config.toml
n_layer = 16
d_model = 192
n_head = 6
n_kv_head = 6
head_dim = 32
d_mlp = 512
vocab_size = 16384
activation = "geglu"
norm = "rmsnorm"
norm_place = "pre"
norm_eps = 1e-06
positions = "rope"
rope_base = 20800.0
rope_fraction = 1.0
qk_norm = false
attn_scale = 0.177
bias = "none"
tie_embeddings = true
parallel_block = false
init = "normal"
init_std_qkv = 0.0318
init_std_o = 0.0
init_std_up = 0.0318
init_std_down = 0.0
optimizer = "adamw"
lr = 0.00125
beta1 = 0.95
beta2 = 0.99
weight_decay = 0.0
lr_head = 0.00952
warmup_steps = 320
schedule = "wsd"
decay_fraction = 0.713
decay_shape = "linear"
final_lr_fraction = 0.0
batch_tokens = 32768
seq_len = 1024
doc_mask = true
train_tokens = 469600000
steps = 14332
dataset = "wikipedia_en"
Each number is 128 + 32 x the weight over the matrix's rms, rounded and kept within 0 to 255. Layers, rows and columns count from 0.

# layer 5 attention value, 192x192, rms 0.0749, rows 182-189, columns 0-191
[[130 116 128 102  97 118 165 120 146 120 147 195 162 101 102 168  81  90 135 153 165 126 148 134 130  75 187 111 103 126 134 142 138 145 111 160 155 151  74 135  97 148  97 133  87  97 149 161  87 183 181 118 160 222 139 131 142 138 133 101 118 168 153  88 131 150 128 131 136 163 135 100 167 113 113 141 119 143 107 149 148  91  66 176 137 123 156  79 151 168 158 137 147 134 151 133 139 113 147 152  76 116 134 152 167  88 124 108  96 145 106 121 155  82 107 176 102  96 135 144 104 185 101 172 155 143 115 114 109  94 161 130  97 103  90 143 127  95 123 147 136  91 128 176 129 101 139 171 141 121 159 127 125 156 136 143 133 136 124 178  96 119 121  85 170 145  94 185 109 123 116 123 100 155  92  84 121 131 162  83  87 186 179  74 112 127 209 113 100 123 107 156]
 [107 100 131 121 168 110 148 137 133  90 121 187 107 123 129 139 108 150 158 152 174 120 127 115 120 164  97 190 107 112 146 124 136 155 101 110 109 147  64 106 133 142 102 137 172 118 163 106 181 200 221 173 101 163 137 133 137 169 142 136  89 197 112 139  99 104 126 156 119  83 134 106 117 117 124 140 122 140 116 117 137 152 106 131 125 119 140 174 133 136 144 151 182 147 156 187 150 117 157 171  86  87 171 121 112  97 160 106 100  79  78 116 148 146 125 167 122 129  65 137 145 149 110 157 111 160 112  67 111  85 163 181 158 135 101 167 158  96 113 149 137 134 132 118 157 129 104 159 158  89 184 141 138 105  86 175  47 143 118 141 113 131  99  73 128 140 150 143 139 112 145  98 107 143  94 140 137 123 108 139 124 139  94  79 126 140 176 114 153 148 188 127]
 [ 67 151 125 145  84  75 103 117 116 126 145 100  99 117 138 170 136 117 124  77  58  91 184 127  76 146  82 128 161 150  92 170 146 126 177 170 139 130  73 163  92  78 157 136  91 192 124 149  99 134 129 164 150 122 101 138 148 179 131 138 109 154 103 157 133 106 119 177  90 150 129  98  74 138 141 203 146 125 123 184 103 144 127 101 133 120 175  95 139 152  93 176 153  95 162 144  80 118 111  85  71 125  86 124  89  65 118  99 125 125 154 117 136 177 174 141 134 153  96 154 134 140 135 137 138 115 188 109 135 148  95 133 188 140 119 116 143  86 148 110 176 138 138 155 175 156 130 127 167 155 103 140 129 173  75  46 119 104 142 206 118  97 120 152 155 122  97 132  81 118 150 128 137 126  65 156 149 114 140 126 105  95 120  73 143  96 154 177 160 173  48 166]
 [131  68 123 143 142 163 117 132 112 111 107 120 104 130 141  73 133 185 138 121 135 161 143 129 161 143 116 106  99 110 134  95  96 135  90  70 161 131 115 134  98 196 109 124 117 129 175  78  77 154 141 124 126 192 116  89 133 172 154 124 170 141 120 132 130 131 206  95 106  73 118 124 118 156 107 127 157  89  96 117 117  98 129 166 126 123 125 178  93 138 143 121  97 173  74 142 124 136  46 172 124 127  94 128  74 136 133 167  97 130 147 121 110 127  96 107 144 167 121  90  98 124 121 133 140 105  74 129  74  86 107 151 115 139 162 144 142 115 128 140 115 132 116 140 166 152 125 119 132 122 102 135 158  81  96 130  58 126 171 138 139 128  55 146 144 120 128 146 119 104 143 141 115 167 127 155 137 103 103 154  98  93  93 113 154 108  55 145 158 218 108 149]
 [150  87 117 183  83 154 163 142 130 116 114 133 154 118 140 154  90 109 107 157  98 125 125 149 230 107 106 135 165  87  51 180 122 116  91 109 125 137 129 128 140 119 129 112 103  67  94  48  68 136  88 155 184 152  91 123 121 108 162 132 124 147 129 140 154 141 133 160  98 154 122 147 154 133 165 197 118  88 101 107 123  67 145 130 141 121 163 127 123 119 166 130 145 110 172  46 153 151  92 104 139 128 134 157 131 110  85 137 144 197  97 165 128 101 134 144 116 120 144 170  74 171  79 103 173  88  74 143  94 124 130 110  89 127 113 103 115 200 122 135  94 121 119 129 118 116 142 147 127  91  70 160 186 116 166  92 182  86 143 173 130 101 104 127 127 156  77  70 162 127 144 141 111 159  47  99 124 145 131  59 106 202 154  96  94 107 148 165  86 194 170 142]
 [138 120 115 136 165 113 114 102 114 160 126 127 117 103 115 150 171 148  89  78  96 117  99 130 124 136 145  69 110  93 186 149  87 111 113  92 125 133  76 139 133 154 123 150 117 158 114 138 101 118 116 157 161  99 135 145 123 138 138 138 106  91 129 100 109 163 165 174 142 110  78  90 138 137  88 108 150 148 141 168 117 120 192 128 133 133 109 146 120 145  82 134 107 127 109 113 113 116  96 122 101 100 101 111 106  76 156 102 130  94 122 136 141 116 147  85 126  76 117 131 126 113 105 109 159 144 118  83 143 137 126 113 140 106 145 124 144 132 140 134 171 111 127 143 109 199 131  88 102 103 152 160 104 167 107 130 124 105 148 185 110 119 120 160 120 120  56 121 131 114 129 123 115 176 121 159  97 109 119 133 141  56 116 123 136 102  72 175 141 172 122 182]
 [139  84 131 171 129 141  97  98 116 151  62 142 129 103 168 117 172 143 135 130 105 154 195 106 120 166 142  96 138 126 166 117 116  98 108 154 131 111 179 192 114 118 145 166 179 130 122 143  68 115 119 118 137 161 127 133 102 127  87  76 126 138 140 152  69 117 128 206 100 158 118 123 102 106 143 179 135  96 117 126 147 114 107 156  90 135 136 154  78 193 125 108 170 109 172 143 137 138 100 129 108 104 115 126 124 145 123 121 120 104 125  60  87 129  70 147 156 106 160 179 109 152  83 121 139 149  60 136  99 160 139 144 108 130 109 147 136  97 130 128 203 137 115  30 140 132 112 148 126  95 172 104 149  89  80  94 145 128 109 160 136 148 130 127  82 110 106 174 189 143 144 137 131 144 140  90 103  70 132 102 160 147 148 145 170  82  96 119 107 138 115 125]
 [116 121 128 133 142 156 121 119 140 107  80 148 143 115 114 131 115 111 139 166 136 117 160 127 142 124 180 132  83 174 199 128 127  89 143  91 113 149 166 114 132 157 135 157 139 160 150 130 140 176 152 206 135  72 159 164 138  80 125 111 121 123 131 158 120 146 118 166 147 102 132  97  93 127  99 113 178 180 109 123 159 150 115 148 115 128 121 132 107 122  71 139  69 144 125 115 118 117 169 135  85 191 146 122  87 121 145 108 150 128 141  91 128  86 111 126 128 107 139 110 169 105 148  86 133 147 117 105 134  86  80 119 134 153 124 156 127 146 127 150 134 112 110 143 117 139 140  95 132 130 160 148 118 114 125 138 143 151 102 120 117 141 123  98  84 132 120 158 148 130 105 122 107 117 156 142 153  93 156 160 130 125  58 149 113 138 116  87  96 177 183  85]]